From a checkpoint of a small transformer trained on Wikipedia.
Training: a variant of SOAP for these matrices, 654M tokens.
Each number is 128 + 32 x the weight over its row's rms, rounded and kept within 0 to 255. Layers, rows and columns count from 0. Numbers have three digits each. The size before them is the row's rms in percent of the matrix's.

# layer 3 attention query, 384x384, rms 0.238, rows 50-103,178-231,306-358, columns 0-63
111:162180094177114135110116169132105060113184111178133197137118116128112140118138107146138164143140082160135177162178063163115068094136129124122133184175114142141120070123115151086162162122101081
113:146124107149138168150079124170102100128107080112065179079165176135091129171168141178130142169134143088135131111155177139147126088140137153136087202101136083157136150139108136063137160107067112
103:135092107117157133078157115146115138145105144105080103124094119120062114148134099151156082201182185204221131124085135137078146132144128159171078106145165113138114167141131131136113108097143143
105:124123135126115100124172074120085137154131144106098120145160147143121124129134101153094072155172058091121127153069150104119090125116170142063138124112134105128124153123145179083103146094137217
108:122172119088089130174087139154096142100110138121115084132106113104219170109071109135108136146156140135109141146103100122144122056147172093094121084137090178173119116136146106108176145174135124
113:154171181139123187134166139152122118121108106106122047105091150179183173136079124158157125115079091103139094103110166126150146127099166133163093147109082138137111186159091129069105140126060118
131:120116113159091112084168128180129092091096183065096121093100139108192131116114152127141135127109165186084108043094146141157120045130122142204131135111156073114157144200108123124119161092118126
122:077196035122119141153078160098131152163130119118149094132136068112125163112142124164154190037115132186124101130130095111110128196155139162113091136084145111136106161146104128174150147106110150
116:074121122091151092198107132065144156154119106142179132134130108121154168148109143200084157111176197149187101080094145143140173109148153143155127106077096116175111098155153119130093149158170049
100:127149173145148117138133123106086108165163065108134120136133171135151164079134105195149148187114133078119117072049100153129141102158115111182146129150107110098189139134145175110112176121141192
109:155162082116143097144149121159124168119188082170156130183166127125152164120074083078161190109109144141141066128083081144157075071129159123140128144128146115120131129185115093115038143230061057
108:137173129109090103127129089117110149152202115159092121116125094186113176117127135188182176154124090102120108106148106129116102134125105085107120113137123156123088163122108104113112102183157097
101:142119165146090159085135113113093116150125145108119069123130086163127155144112142165198174079125111140120131125120133106113184164131110121145129078067151139107062139138064153140118121144064070
120:126111172103168107114123191116137148137190135111181144155131158140130122145118140131124141103137162079093125103135131142144080126142126112102123171142170121145153148123076126108111157092117165
020:096133146115139108078141131106143153148107132140120108150116097159122111112058196143108155110104123125146130123132170152097118102158117125180120143206119084124145147125100104132104133108100119
035:158150061159093134083095098109097100125126072144150144114120084175080147156170155183117170093112179132158084099099102119128084112146145096114108194113145125090130121101145141156142181102105096
045:079099150069172175173129106152120149146116167109141173133148221090156123074115057081172071145125082101172154181145117160135139145110122141140139099090102107192141153107120122089132119173147151
083:171157092106123087085147121124135139097092118107122162145133149130110119179164172160077181122131140172114119147113136082118103183210145104144046148101110111145090140138116155193137130149145102
089:133120115099152133117129139067127154068142121120176126129170165135101112143110092085152110131140075073210123109114123139161147194108118118147123118147154112123113178123081146127057110165071091
076:117134121110155197100109148078059127167122136095140158123147088124085119182154111129098118158110133128151156099149105133124163171139139161070088160113161154124099126147111166198107096131172121
078:074152107115123190113143161152101101128120098211115140150124167147145127115158161158106140156149100137074180137122186087160112144155110118119130159098121119155108136104168124163171120136156154
070:106131180160163125210121102098162179093149106100126108129096081137098167116089124166100078088116144106130157149112133163116124124089080157111099071162112152146149111142159079084098139105129024
087:196114090092162178150105155158131125225160167110108168126095109083145166074121137096144155150035122104116059142128104176122118126127100146109108143103119164125154156097075168131101120128108151
092:124121127170103157096092097127130134117146131165144141168098093186108088158158142135127112145069128187096074119129133122134150190078151180131123110167109113079132142157106127124110211139131143
094:171175090132131069106098109081122131182083194126139128150103087135088166135165151162104167129149179136039041146169157112103081186021091129168126113163119092148114151143106095131108186085120154
076:158137134149126112079122115159140108065054155133119154133113189087183156145146123173109099153146155098058124151153161112150111122071137109090164150119111080157123115140169101112124087136117161
086:112157110103127090120163132138182084144211071117097123073155128135117122092182122137112151047123109127193111169134148145130148179141095170129104140075086161091109172185104131127126156140153136
077:150140237095157044131106133149097117145132161094133134115146097165059125104133164117102153113193136110095118136116082110130116158062127069113138138142116106116071111152145124125082147129151098
102:208166132116102155148120109111121145140143158150138088135141078135102119173162099164184117143127073136146123115155190097073108140085064222124110106189150081142126145172107106130039104176167139
095:123103113086110160196176108143104113136112089124093169103061130121179206105079115177083117059171125127080150078143105093195159081150198158171054071086140126108120142145140144112169105156130109
098:110172112168146076105166115134116189133124104140152110130103066095097168109129084112124174101135165105123141108115112161174118134133107107157114166102139101186157176100131175181146128148083110
109:175098138129133158083211082116044105078155102089124142142109091149155067122100123071129079118073178081062096194176162186139150134191131132091135217111077099171175184098100147133081105107119104
092:091180169111112104089155108120156144165155139146094168095141135124110156139146129121083150060186140170110153129104096152112068130097141045124131163147117106126102166119187199115185165082110170
105:155117138109114071109130147142090121138196095174128138097151163133114114120188081183126140185122153108177165088087121137128141134112084121095141103111064104136125139167106130106118139128108119
095:150165147151117118112126098129155154125099090127064111116090018099119156168123067155127076094110133104141134124079146072132131091156131115128130100094110099148079091108152142100138139049134078
093:099105119099092108142199122093144099119113142109119159154151152114198199096165158129225082196092144161037102106165135153147076158124182116180050084139101162154091174115082132090174176139065151
106:120117044114144114133085178163126075145162168100172161180124157162143118116063140078149086124129124107143144108151134202148170106169098099109098134091145080121145151153143112110140101140153098
108:140132118151113141094133213125119154107178154101136178155152144081146173078141191168173088092103120159114121138194144164134121245128151081111164063102105117127170161123130141105143154161136155
109:113124126097132051196104094107167126113137153129100107094169116119179162085147141164111111117132129088079143166154098151071087115124117093223116091152083093177080118105096087122155160133170144
089:164126143159179150188096120097146123156137142145134109095142204121079142109098139121104146090123152089160109187130172106131114093138144164165113113119216206144099138113103158119198093102147060
107:192171063137103151184111123085088085145110104168124062136098070118164135163114131105127132184100136118137114167155092096042134077146125119091146113125170079144115122104153183164181107132209140
106:160160168065089121136137133112177171101105115139100184159183128132071152092050151152126176117131103145169115135219149103168068143117180101122126134145129239164083131129100171096101099088181187
105:144160108142095134142185090126101122134082081185115111182157146152141088133114140095133070194114141158116135161165138122176174053189119142156142210070060162093113119135110161128143096113165092
101:166160101069158105077073151115108183128147129165164147122149188177177152141157179110107166046177151033079189140107130127113098120138112150123139124141120099134147102181085133171123098102152139
101:120150131063111111150132073155151108119192113123131109127088106096157117114117111148111086207112135157095130114148078120124137130168108178062132137152070151102131133168055139169111101125088116
099:115122121165112122112096137124167092146106143090107138162162144175077094107122128163108173193121146100122124115112111156206097114115138135186132123119111104092116142113205144110134120177164206
105:133121031107181132108146109099065157190099140175079137133091145130116116106183149060100113157130101150103173179138115128120100131113132086203066126096095093102172127100167100161119154136121110
101:167126108108148103144137116177176149135128119121130123140077179120101121092076133103150117137139079127130078121135074088044179117091135129128109116156115095125169109129181117154134139111143089
102:147106161116183065137143128108123141131153129149136122185128165160079115151107161101110147079104111128167117114183148088144157144051081124178090172133157141130133107136128052102126136163151116
119:090121059135121175103137149115118119143200148150167122137141085145128132130122121139098147097190095129106099138081088144079182065164177149062091129131111118121160145142127134135144136106082165
105:161138112109147078077119096083064109132165164109131112207125111070109101106121153129119090133155173178104157139133091124053098089119116059133092102164156182152122127139204128137066148118107109
116:089070100120125149110176117125089105061158183113137119074180215151124101108183098098133101127130117206089144091142140123119197125092127129143144183066126122157122134149100072092094166105112103
105:199101127100091142157173106095086090067119140146107122131149133114141117159149113121079078144112200101190106095096162082176174123093133134162164110178121088157100090095082080127125129140124090
107:114122126118155129113209118151122081163127137098123149109149146159118105083110099121052141162144106118142119118119100083115104142159136088132107102105082188118137193195103140114131135186144128
102:117154103147118111096115174101100126079083113122108123081175174164129178141147123189188137094158130030158194122087104156080095168152166130079104124089120101117219147131138169132169143160135175
102:131124110144106096119098124159148082127119073107071095118157050124086142152143129108111130131159162129129098138142102024131156087149086195130104134158192163107096091152091152095201122109191136
095:133128105033123120122116111096164121101090166123119126103105132121124098132124134104137119081121103122103079156101138155131136059108094129184132150175113125106129126122164144169118082131188141
096:156133128155142075103162171150198144150138146156165108062157104087154145118126132136169101076153182130110106133109176096120162110113201163128143135155120136132108154112129097109142134158159134
105:178131162141115175169093038121104163153176097131107088131124156122130156169103102157120108053139118018089158164108095164126114097155154165135126130126139113102064166079154112113124085152120119
084:170129127093140169205111129089122137142139078204109192109116128200158157135105138109123130130164136113088147150090168133187126079145157106128089144139170075124122107116144086138137099096129113
103:113138104126116133090105112134141188118080246106127113066102114128123146114083171124142133132136141122114151101139149063118165075127105201138193106106108164094092060082117100114185105171136109
108:077195107179120087125121180082111157151120160120165118128141113149120143112129190144113127123116089118124155139107139133082135126162101095114166154093118107157132097134128132162119105114121094
100:138135136100118150119216123075138149149132141139128117184148135164190094106151117089115151176182125138092114140165116138099164107132130128121132093138078100110134148089156125179194064102144141
093:174149120111151150067111187101091105116074153118130070094118124146121104143110050066100111099106082121156106146118171123125061128114195174103103093106154083073112117139066140146123095162092129
097:112093119127146154132134155135097136083160121131202120126129083098108150135178120074141147149180129119128072168176115149132138083139103147181151092159116171148164132114108088113145136203105144
096:107123177198133135080120114165133083179108155109115112111077118108129140161139092164118130172173128143129096119148079036097121092110118136107138111059093134109086113143181127120113150183066138
095:105133147134125091110133127194128124123127145129149105129169137123155161146112131115140132118179058083192103113138164103142181137173113123108083081146161150128102100084074122067141103177148106
098:152126193124098166112132144109097083131117108163162121122096116131174167133138137110134124111079125125127078110089125170128169176163133119121125170129154076133135178123142135144113081147180160
096:126166106097121167157081148082179142122121171129104159122183098164059103170112149169153141153172108137135154115079125126141082116148131110143150105155140124178167114085154159149156163126127168
074:168167186136136088166120111142107127114117169121110125073179110161117084142144087161093133140153118167080159102128115135163124117137159109142122163069161167109106153095085108194169104058166076
093:137107094108104167180173139147088064073125181107137144122103087166132153082069175112120114099131162121134135071184089064155184129123092206179119147067128162125102096101099101073086114118139102
102:134118156086131108157153142125122163094117140083101167128119132125130209099173049138113139134059113122148128105132105128100199166115077142135095110072103153156138095074179133125182139110119115
118:100185152180157123148125136145142117173167127117158145117092117147099135195101193214172087153114170137142084092172139069151155158168137179114087127157153155087129098073161105162124135121101151
105:113153129131143142111112153135102090137113139074141157146156147094048116163130118133113139093182120103097159128137129091178065166089152122165125168134127116121189111095183101148115137131068137
097:132142105143132082086149111150104128113128085186154130132172140166173128095133122103102139060082139092122161173099158121132146098158181105097136141166125073144102120129118157119156087114071122
100:127112146139147105133125094146177133170108140121143150111138122110094136192050134142097214153172090154099109072090172146110141146103181105143176127129118143087158136170153083145132130114140070
097:176152163171091118142080127115117156070135075086118160125109155098095118124175141107130163148170122151101098116140168167132158129112107065143131185128166132223162143155162087145056128145144163
098:143129126102096173112086143120131100108109105076139108091082136095111140130114167111132133109104102115087157119098112070062044126128113155159142119169120161142162123152117128113021158144114156
090:153123165147104153113112102137136126091183101128073191153160087175127207187117071126191101083149089070131062112121110147155101141136118160128149112117190149161086056190158163100160139124096116
088:195113109108126138172156083124117106142140122152134135106106113127158108094129158100191113062090153162147095132132129108166112138083150118180141112101159100177145132156129144153123105155133078
096:101092132172129144102082134154121183129153179112118109097132113109142086137105138167161149160127138067172136088154153143103111059134090094079144127150132180134115079178181146118147135130108085
091:135158137121121086131107118106151143138113104109095165077108139091177114042109156077077088096125180190111143223161155108102096124127104091058110111119107110148134133147143132114067143138186134
101:118114121092127179104151129157102116153130135176204166137134146042099147113122133118089140186116159106095151097137087158106127161154149188127194136137168122105120137100188161106162128154131098
100:103126068136117151143114106106163160125105158112167125094098080110124088121161102123140140157127175047157145114172154106118181101116138150154140122091125115149126103096074093076111171096125114
100:101072104129135111085185129123114116192130125127059105110138125133150082082121159131166112105128106094114099216116140127134167104109169138116161116139161159135102136153135049133071166084075141
092:113068128105110180131125191102149137109134098134129146122070101124124129118141140142124119093111146100116128105092102127176122148151084097109128111194117145143104124120110090112096126075177125
099:110154111133078162125139158078116114170096196117149101122118133135115114133162147191111118144110098184135151109118064143111110083111104171081105181063116139091146111194161100115080087198106159
097:059094144157120158103133077139085157094133134120145162093159160099093144118082098154137113153129123145158120155122123111139117155116146135139111163112142155119114115164130123140166135115110176
084:085127141079158124137157123111090113128140094144101158114130085116109076143108137154171156161124160055153158114084216076114129176119092132131128075121146089131146174140168116129120128106102117
086:171068155133122160141142091062061095063108081106113149099153102109096170129133112145145147150114164186147108116127164137188150174197074142133103128086148137093122128058147112161145137117071090
105:152128140099125129052146080146105154122125124131070130158106158113084108116166156142117108133149068192135126145140164168090117140085125109151113134094106136166093144184114120102134067166135104
103:132170157132141162088159097132127090115140148173150096160136116147132122115141167140204169103106110134108127097161114113134105158160156123115077072148228120119138173159154143138087149121152183
095:100102095097125144139108147131092173126164125087140116119139173112127173112130128169112166155121063069101192093129166129113164146121120131176163090176098124075107163076162174127113084153087171
076:147124099180154145154134191122136126157212090194114105144121137117116159120064074169167110088152125118125121137127144099155080139166188129106191109055185139136073122179113141131088130129154153
085:108159146133102174123155143146133181110183171177171126090129119106158169140139100122184116095111103155159098113152081179169112150129165113130139087133111153146183179183104151143077089127106107
096:113119115146121169109161157076155137109075131122100142148091144148100130187080138170121141191127148146129137115144119110117142117157143090159153121126131151138121136131134184157126118104106178
103:155132095135097124108152129067122155104118150146147133137111136148151156183161122185132169166116124130169093113108111138137190136100118205156105116115162162102142151151146141129104125186114085
086:112149173109162144089099115156135109078146139095170081119156137143103125077171133134182179099168136159131119164173156053172147194170144165144109108117164132187114130142127111125121037145212121
080:105139147121090151137172132122106114115134144143109178155159072152157164101157120110168151095166117093118157124117070066161102170144133117117107147121138138122155170117125130108169078133120133
090:100158151135160180110116127101111104129198119104162167089083164151114053143165113157161141156165126095190099162123117173098160149099110153100136101119149097131155107095160185160117154061090153
091:121118127163082143134114156138225090176154122128126144061117086164183118139151163173155125124139163137093176128159138134168085088145124129127149095148121148197088133118106110096131136095102176
089:212162139132172166124102150139255110150139146105116198115114074139188075159093115182161089140101107083152141098166159109120120103112174101159142120127135088155164097082149125022148107112153130
088:147069095118121136079103110151147104107139141096175159114077074157107128164179108105100103187140082100154163160096064156129101143115058138079128123162100142125081149172089130135109169069115146
095:186144125094156171101080139148110135093143145159042089125156090106135172161118075101122195119154182107083096172103154124137147147086126163128169110121133124108151179166168137139127155086155132
092:102152169146087159089175099163107138175129180100089155126118177131168158215166137138146131156155157186123173124150148107184144135102164143154061153165094158118116079113169076095117128137132068
096:117144099107124154160130096120066174123105127085094168121151114052114131166172124146100127103183156123135123102142051090152146091116068069132084120115134163105149086138118170114195153137186105
097:114111146161143173144127178133133084147148186122095111142031179140101136132117153141181129078167169153116106088177126141188136090115117125236169095116127115113064108133111126082136121111129131
088:154143149163138135132154129109108161188172111127164155072148137111117149109138150187110112156110148137109126126139138153118183127128170054103120164204165050138147070152151128119159072131066171
103:068148115073159132100127095153090146162107115095143166107136140188152144117109130198127178134146160112146082136131121139090081204075088147118067130180185122144082095134138071185106165138050125
113:078113155112115067137154124179144100141095143111186132142145125155134167143089088132102119145159177157109087062140153228118172161124078152121071157173137142083118138144099106137194127101151096
107:096150131106136161066178180089096140162109102137112136102088086131095110163121146138129131076157127071169123176122104144123136112090139119132133080134105096108126208146217146136146101114170131
103:136139119110168148142144079119129179107167065160167100175127113158143112121092148128112130094185076146144130101196066201202119156122141050117163137130079157162112099091096104137146141128099160
109:114193170143141180146128153125124139140161097105145114105092116168148126170133132073160135107087156113103134146074163124146160182144164107150073165148119147125131146136162170143141110133173109
098:119114139098131081044119119128153132133134170131135161161140141169108078178103109132098187134146094151186116116116117076033119125167080082120165131090089134182147182121111182081109137153149139
111:122081152122140104126137058138141114113126138077132093139125140126137140127135079073105118109141120110167122162174086094140142176143113065145161131139200111143137183122135119123148133165089081
111:096132085167124153112181106107192162115091163111042059081108105121152148066097125068124174142151113146140180135115165141167122071146114122142153167148150114111072126165137170187205126165145129
100:121111161148112145081136082137082145116148109138200145050127156192117116176104121107125101106082109213101167128136136153129054187146144157123133140125107127101157118150163148160120178129067156
106:080092183119154117194107142133139116117101092123162120102120146133140112080113125141131144105135201093130116101137060138081146083130125078130148096140096176114148091138100138139175176168103167
107:114109172102118130193136157076139127079197136166086102145164104150092156125146140091118106159181131151146092061135084189084138123090076141105182106130122164142131184104075097104126087120150148
112:142095162133135133147151166172099101097132142117129093122124042095145137123168098153096098086131125124140089124100119143167186167112167120144114140150077152122093170104165130140123132122198101
103:108187138093171178165117143128112165161078088057165128102089139113133155166056131127176129118095124125171123106098086078158104167098185096114161121132161167140121147121072127137102186118164168
099:157073178143119092136149134098170067181113132155084145150133132144140048107127135156109095076133067108165132149114110136111183148166086182096057156146100114156163109107141137097154166158129130
056:115173089060172151112113188148207119127108152161099169125151072120078125190166197178075159142099141138179092125123081156108115122146183108143168101156142101135159132129096134124160164159128165
082:153152179059146152165135104082152148160120086085123127123108142156127089113153212121079189130143092063129143138104134164096079100080153144067093162083160127099132094108124168126127098116127160
071:102092083105119177109144183130116127131138142138138132132054121109154108142099067161095116108141189216049091117116139173163151148103102148113084137131141097051092108141119170112104108119174076
103:150129209152115108096077105117126170165031166101154134118115155086083114095129147128145146107166138094119125168054113096171127128159114076091054103102152146093178123157191102069126139058112158
105:152115069209123136058068149160106107137113105207096132134126068118074106126103092113125084121111148108060145109139111087106142131160136134144073119076170174122097157090131166137059181075114105
091:162106176119097135072163135202111081130111119109142157119141148093195076084170147216174125127160170106117124121088095109144108075148095096150150190102093097083138151152112151095042158123066124
092:090112101121107139148160120141151123118097113153079125133125111113132140153103112097110101122089102065112158132118125145164156100144128108133183139143075143136131162174102138128103110132109098
093:115131123130122133107121149150132137152182081200127121130104066160104102145121137135102131079145128150122123148149178113119142192122162129109070142084116118035147096181148123134116116133095137
098:114158151051140150077114116162111113144078155088129118148128109109127130177169121169133101142108124092043154064097113179083109145131219095089139075115126182060141129166167113167152154101157173
101:120114130203123155067095115110130165113145182125134136114156162134099068122085114103090129131142144148117099099126158093132131108067089138069104173171124182105155142133112167165149159033134120
095:135127103187206063120123143083124124132131074143156141091201096134159075148148151095105105151134145166094103142091096113124079076073136140174159096060107131155167125155103104144110089193165127
088:075082115154149161165131201111180147162163127132093151102114116086057140066156108086071105079101118149166110087118108141138120142100158104138112078094091151094130073060086151093100096133138160
107:127099173050117166062136186157142120169119104117131127064096122153127070124164128139108128135075108099125130122128126152166188112127111152142081166155103128146148152097071078099166141108142135
088:117161072107131159133132107129165184088160176097189153116136160137116156144098100108152123071176132066160105162118140126128133131137187111135109147180155134185146137082157119153111166188177120
104:148166094128163115114078179140188126125144165137159167129073141135129107090099155146130101122042157159238098136133172142120154071115200176133122116094106162127150124101120095139139095110128163
109:103116088118108163162130154128119090094089121142096135140129138085106140103133148106144150163167084157108150132172103132179199146136173077128110216129146145078143113152061104142147129100161045
103:167148158101131107122161137087152156136088177140101140154180114133145102122129056136092114125115109144075117063104157178089089069119158074118127109107122096150181131165141179223125129138152160
100:127131163112070140154133087108074147140124110146138145147157186091162124183136132119127072154114131147124084118052126173142175130155154140144093080156138121075095132097124064142142144149127171
101:136113109120129123084130135130174123119133162146029086129143176138111145138201156161140118201152101134145133102130124156093129129117174086139106143164144100159103188170079160148102122120140139
100:144150146196130113158103145145126110088115171069090121187105159135107130111113122167152135151078152189183094083142122126154140127084081100162112109118115149133125135117109136146144162135107140
098:103154194195065116057117178130063121106150166095164100098129174119084095202169101153139141115122130078150136090132173128105087162086122184179122181197155130152159113139142160165126164149159109
097:143145162067110137203108124081153160187133096145095120067102056174099108102183117137120093088126115164092078115141083125143187134114119142144140127092171104165155110129094103121072149131119101
100:136109091151148141111164165160146169133153145093157088098062087113213163199173100154146190097110157138130075081157123134133141118126128160148026157095110148136104139112178089108116143140086149
104:160129155113094084126104180160195095104106109152141151106095117145058080101133147123138072067138197135136118084118155126153171129161171163230090158123075118167127119084157157171189128130102133
103:117104133188081140128113168143058124163157134132161082093088179156158140169068156142140098181146113193083134102122123138131143121089167104095122127117092106085078069113126149122137155228054111
091:078117086120124078110081138105146109126174133167136081107141105132099062174152132132076127155137127178116119134080158110181105121112172114118093167170148130134173115081145149138104142134194139
099:110129182145157047103133130143145141134102138144155096101135119137124135192160175151118116159197193136139123159128164178130070108188162075173053193113158140114142136130149115133156125140077184
102:147132109081132090167097128088128115155176168129208091107139158149154136151148152130075087132112075123160148134143143128147170145186143149151143128154164120125182130138119092147126111162132180
101:093115148117111215135158118124106074158100131113117105124115150121123147117122159178135111105092093069195090130117151067145100093137065163175187150178130098132099108145086141134153178145207199
101:167178139130094079097091105139154199139143208077146130139109119161098191090135116061087115085154136137127077160172154107089069149146131140090129074107145109136106151171187128116130114108123168
092:084170144077171144098161123080168158127144120156151151120103150122103138123136134167101079122127088083116164143190171122065126155122123073074118139102115118130177096045159136147088158109154152
097:141120126132117111149113050118111170055113132088144247114142191111087127080172138080093105077129094137170094135127181125110083132062160128166077151134090132104142130167137139141176164084118112
095:140147138114160112182139105105113125147086059090123080102152156157128188127040106099140167093081126130108175098139059105082160171176111165147079158145141146133128167067114083140111121142090191
097:184157088096140125174118122078143202166115155009131154065163128104114092109090171118106116130120159126170126153121135115084093127133081125103130109138149130165125064098068166141140093116107136
101:181127169106109135114143125101118136167122089126163109086130156174115169152115103083144201214180093131180105126157128085152152150102103150128197168144112144111133165143121186082099127112164192
101:136094145133193065037095169090132146139218150140121098117094106125170181136128132102132183170112115138132068126109134157089110060138041103162094105113132150149102166138126087102150177153205119
107:145049126178122190142102159116118111179161122106147125130143105103161191119083152103110145082165099166155113127175121138125086083079131117157097117159132136115119150081127117115143110147103143
105:161103114151190129084137112132126108099121176144162153184120113065105149200136073149112146123123177137126135138081116155134194167135147142124172160063123195113156121179105092094138162150207112
097:152137112077099094143110163155086171106165054133078117115128156142132114169131121099084104094088128127163127126108132103165083132150122117093109162152067095113112086128057113096127158093097120
# layer 3 attention key, 128x384, rms 0.217, rows 50-102, columns 0-63
105:173094153145078102168127175094125115115168089164184085139115100158047126108137078139107133119140124119108137103164118122108164119129151141161144124138140136129111147075068154086143072156142102
108:134148087089163170177138096137100124096125171182159116178093139081126098146110150182110144151112125182122127146152125138110156126080204074138128113084138120158169115102123094152076147112046162
100:103147127138073089114137128139126099141070109118151149138134087099170158061156093152152141175106154144149156104113157096123094149148108150181113146142161135187101101134114067121089077104118067
099:067199118105151150100097109112084152139152159142205091156083122114128128151138117109142152157154147088118105088043122123129108128094142175126070159140120096137102145122134120071104101103134108
104:119122079063148122049164116138052088132134114086119131145157114142097162105070126101131191174126085114120084189157094125104124144146110094114127144102077160086094083177110166108172108139186145
100:100144167125138153117152152186054124105094144086181114110109100154107102163140075137118125056126159141184135129105158121162123109142098121063171084130091111168117134167219120113133146126145124
107:196123092192171158128118148147176142165086154074122126148141054139120139169102145106124052064147126142197138076107163122187105089135126174131102114113165152110094165136116108154137122163113095
104:212125137070146119123082150187191089166115139179121111161172129151139165105079136140096130109142105162149175112176131145118077161095206122121115086127100081060133122156142073119117102091188078
102:091106047062190105124101101129099119108169134158078133142134123124190137131127126148109095131119143120113105102122104144138140068118171143130066131109161100141112087160123089123171147109119059
104:166136122127085120138157156117128091140093086120109131151113132174132120112153092057130139128098132151134135131097187122108116113154095125061137168092176084169153146110132126172079162140115116
107:141160119114128100153132136116068147135089143147080167056128198136149072133070132080118194133119088121118116153145140074161079122127138101150072106082087071139120124182158126149141146133148116
104:051125074053133141105130067091136146116120124131113165142128115186140106173088150117137141119092134135131137102109105097149125157135106084119102174120113081127162106145120093139119157064136162
100:110081148066154090089072096146167156124113134146096133118115093141097103156114125149061181133109168181134133094105180118127080098158113117212161188076136086119141169191133144111080085155156157
105:074118105072122153132070069122146209182100134135145139159124096107114087112108157119146170159149161140099114087165132136112105194161141157155196119103117175146092141166150128121082107143062064
089:161088167159143079126110160116142116109108114155164087120098128181157130141160154096147124165118147122140114091153144155111053139153144091122141145152106119179096140066183101135155111133158118
100:115128140158145118130122135126092158167166192138090167122166138166132152114073144110102146150103090133115097086140157143110161184146138068169149080089171130180131076163109132173111188127094112
097:152076137163111171159085138180144121105158116230178152098136145120101103164145139159139137114115180102151154132225155119080144090185123100143116106172133147140170100140136081144146198183108168
084:136130104144082142168095185159116075091120075173126152130120123094137111097114130106110104168055126080129110121116141138109083055126117127178121129125143083153138156142144091144124100093072101
095:097135142141129069131084124113114143134148110109123201104135122158123171111166131134151181142140096186157094143140136171123125178130118150107102085135114111115117107110137140153148169133162116
090:136149130055151111172156112076086141085068190125138158132130147168112136107077200150152141149124088163108096131135100126092133169156169099138147101111162137075159147147081118114063134105087101
094:073158119116165150156094094106182116142129175142133151107153121106091150113084082097117164125168155147137154209119131116152130160143132090166112155078122078094144117084212174158125146146139156
099:107174070079131091121117090127132201114079130093129037053124157136173142152087128109171133075172131075071156142209115126196140109129102133093185129168156089127104122155096134132087155066143139
096:092066110121118128093125080123150112075048128120083124096123158108144113148064133128120162108172093208132118115104106162148119161144108096090127182137155097075131075173139125137151140198071227
091:108122114159122168172120173164114043151114157144107107169160084135098154083109121108144109112176111124080132141177087104122130104154161133152114120143085155118050047143120060156095130143166132
087:134141108099098107160161120124139120096163197160173121129135142157092174107084159181111176073143147142104126147149175174086102149078131097127136093102127123084136139108135187127147120118090130
095:166102145165118098154115158185140138149168112140102090123094183116137098131118123206130174185133162149153177093091171125079144127129116152216155124137143156139132093128132120106162156087121099
103:100093127122121119119147126138090129044075165101204102165104089118152181113105161115097177145139153146071135107142115103161089108103167138152104183207071141110150133115170109104147186146120149
096:094165153071140085180106187179108103140165166089157101136112176200129125163126105137118133129099118116078096106131128125127114107130086131155166114093109162114141085114103126125183093118104132
104:178095146131137093145168104114079125142111127221074177093139142159143137148108128094162144152167087176174151116080118180135149140174147113127120098130158099092134167122135083129100092168149145
099:106168131132147167098095138151081112134160158096073114105123088144063162109135094156069145089135151192112139144084131142097165135179130096169115101166140118139100145153120152095180174115106132
106:125160076186121111108123168152171146100164188127143142117101119111052139157143115149117142149138093202116129105078132143175114113160116151177104121182120136077118145142114070099143104216165085
094:066110118125102153134178133162142124153094135148082180226115135074200088125151162065090111142109141185167118096080136127129136165087144131167097075125159150132152150117096193138075099144116136
099:111108123164146112166179152149112122112058100127050111156181155096133135139141130062096169118135112090132049101123206105157170128090140111121102098151108199149104170125116117141113167119097103
098:148098142132141082098153156138124109121141121116191172130135138118125156199108092148165094153135185165107114144110111131086147134103092203082100139110156136141106103090105068170143129106179062
101:155059150154104173159095194120126110108118148141123093159097068112138141135167012121175081139071148175066103146133169148162141095131138122110145179122115132105130146078112167110165080090172131
095:100092038110091158127123124132154135089116160171137123139153162094150080126114052139140115161154107188133119124086096107095116135084123134131138103116160098072098091166094150147136182100146123
103:071164159110089112135124191089131176109169143155135097148163104079083136100110145116117166107088105077128084112154139181118142126116112164111085137187125146098152146136174117169134125134113145
109:124005133156125127143115156086150115162142110162150119060117123061168134060141125122088172141140118074138118150136105157125118161143097147153155113172057150164144108108119100112057211127141108
095:181102121078105093087105141090114158118166111115152120118120096103100092078102061129148149112109171107126076136129153148162113151113131102191118076175193135155114047123091069106057104089083178
088:100119191121095227072124108144107114146087122102155181171061124114115136131141103091161080107092165126054129144062094079177177128128173106216105080150096164120088117108161178095148105098218133
102:147084140105153127126097116151116109137095044101130094172093097119087114171091168096141136128177120108202167176068138134095140085129159117085155126181126154161121115162178180121177155125166171
106:098070073117128143114118083106078197108049128127080181070147130098094108087120091071112149127087153133113189144115136115104178105115159129117094128167155114104163144104132153083084126052133176
105:125117123070116121138122082133089133114127039162165119178079116125143156151186145090146106125107155098123173160111084138137100127141118158078196160145067175163097108144140151133158130095150119
093:147143072144154182139122125158164156166080120128204111142092130057142109174118163161142123153134098131075122098159073163123118060101096137186153134083147096200178060126124104090091173100134157
096:141162090169115204163118127128085061133128051113176112149174129128147081132166127118145135165095125151065103138149168120140171136112082150138183102126166099156111105108133085155088103114054082
100:159138146084098109167058109104082063109122116110159156101082134124137154193173132112107142107064145083113089139171149121141140143136141112154127114131115130086055145209106131143074184134173184
095:129089128125139129143163168106120142119131109180138133110096143160131096125208143153102124153136164151174150125107109107150126117114150139171167151167141121115162130131143161135139179189101109
096:112142172156147035128155089080083104156102105149064146169139147134123182113127083137138143093097123095084131128132094126142130116119169132163054146133127096184089120169163129235106088142139154
098:145104133119134139101114126148162094094097154124103112109108202077157073128158167148119129146125117147118163132116085122139164184140091150144140056126167163188098121097142101136117136093134135
099:097150158120054101156152063156121116100156141132127120131095051122067126123126139139130086152121102151112153130146136137119110191143097094126100200177122117082139141129150117124142117119107113
108:132161116133139112134131145125182150099131128154114087102128130139114129114151116118085111166093156111104075133096152103148148168104132128132102067152098184121133104137152105131115108128067151
113:111111120163050160178121165132144134133133126106097129134101149119146120086162132149158074144074170142137198153176131109186126088074136134171180078189124105152122148085152125081116113140133102
107:130130099161101152121134152104108152143145102120139153153140172142159145059171097145157085145144162096180091148131080123190163147117139190165178139159131140144106172167152153107102089118110128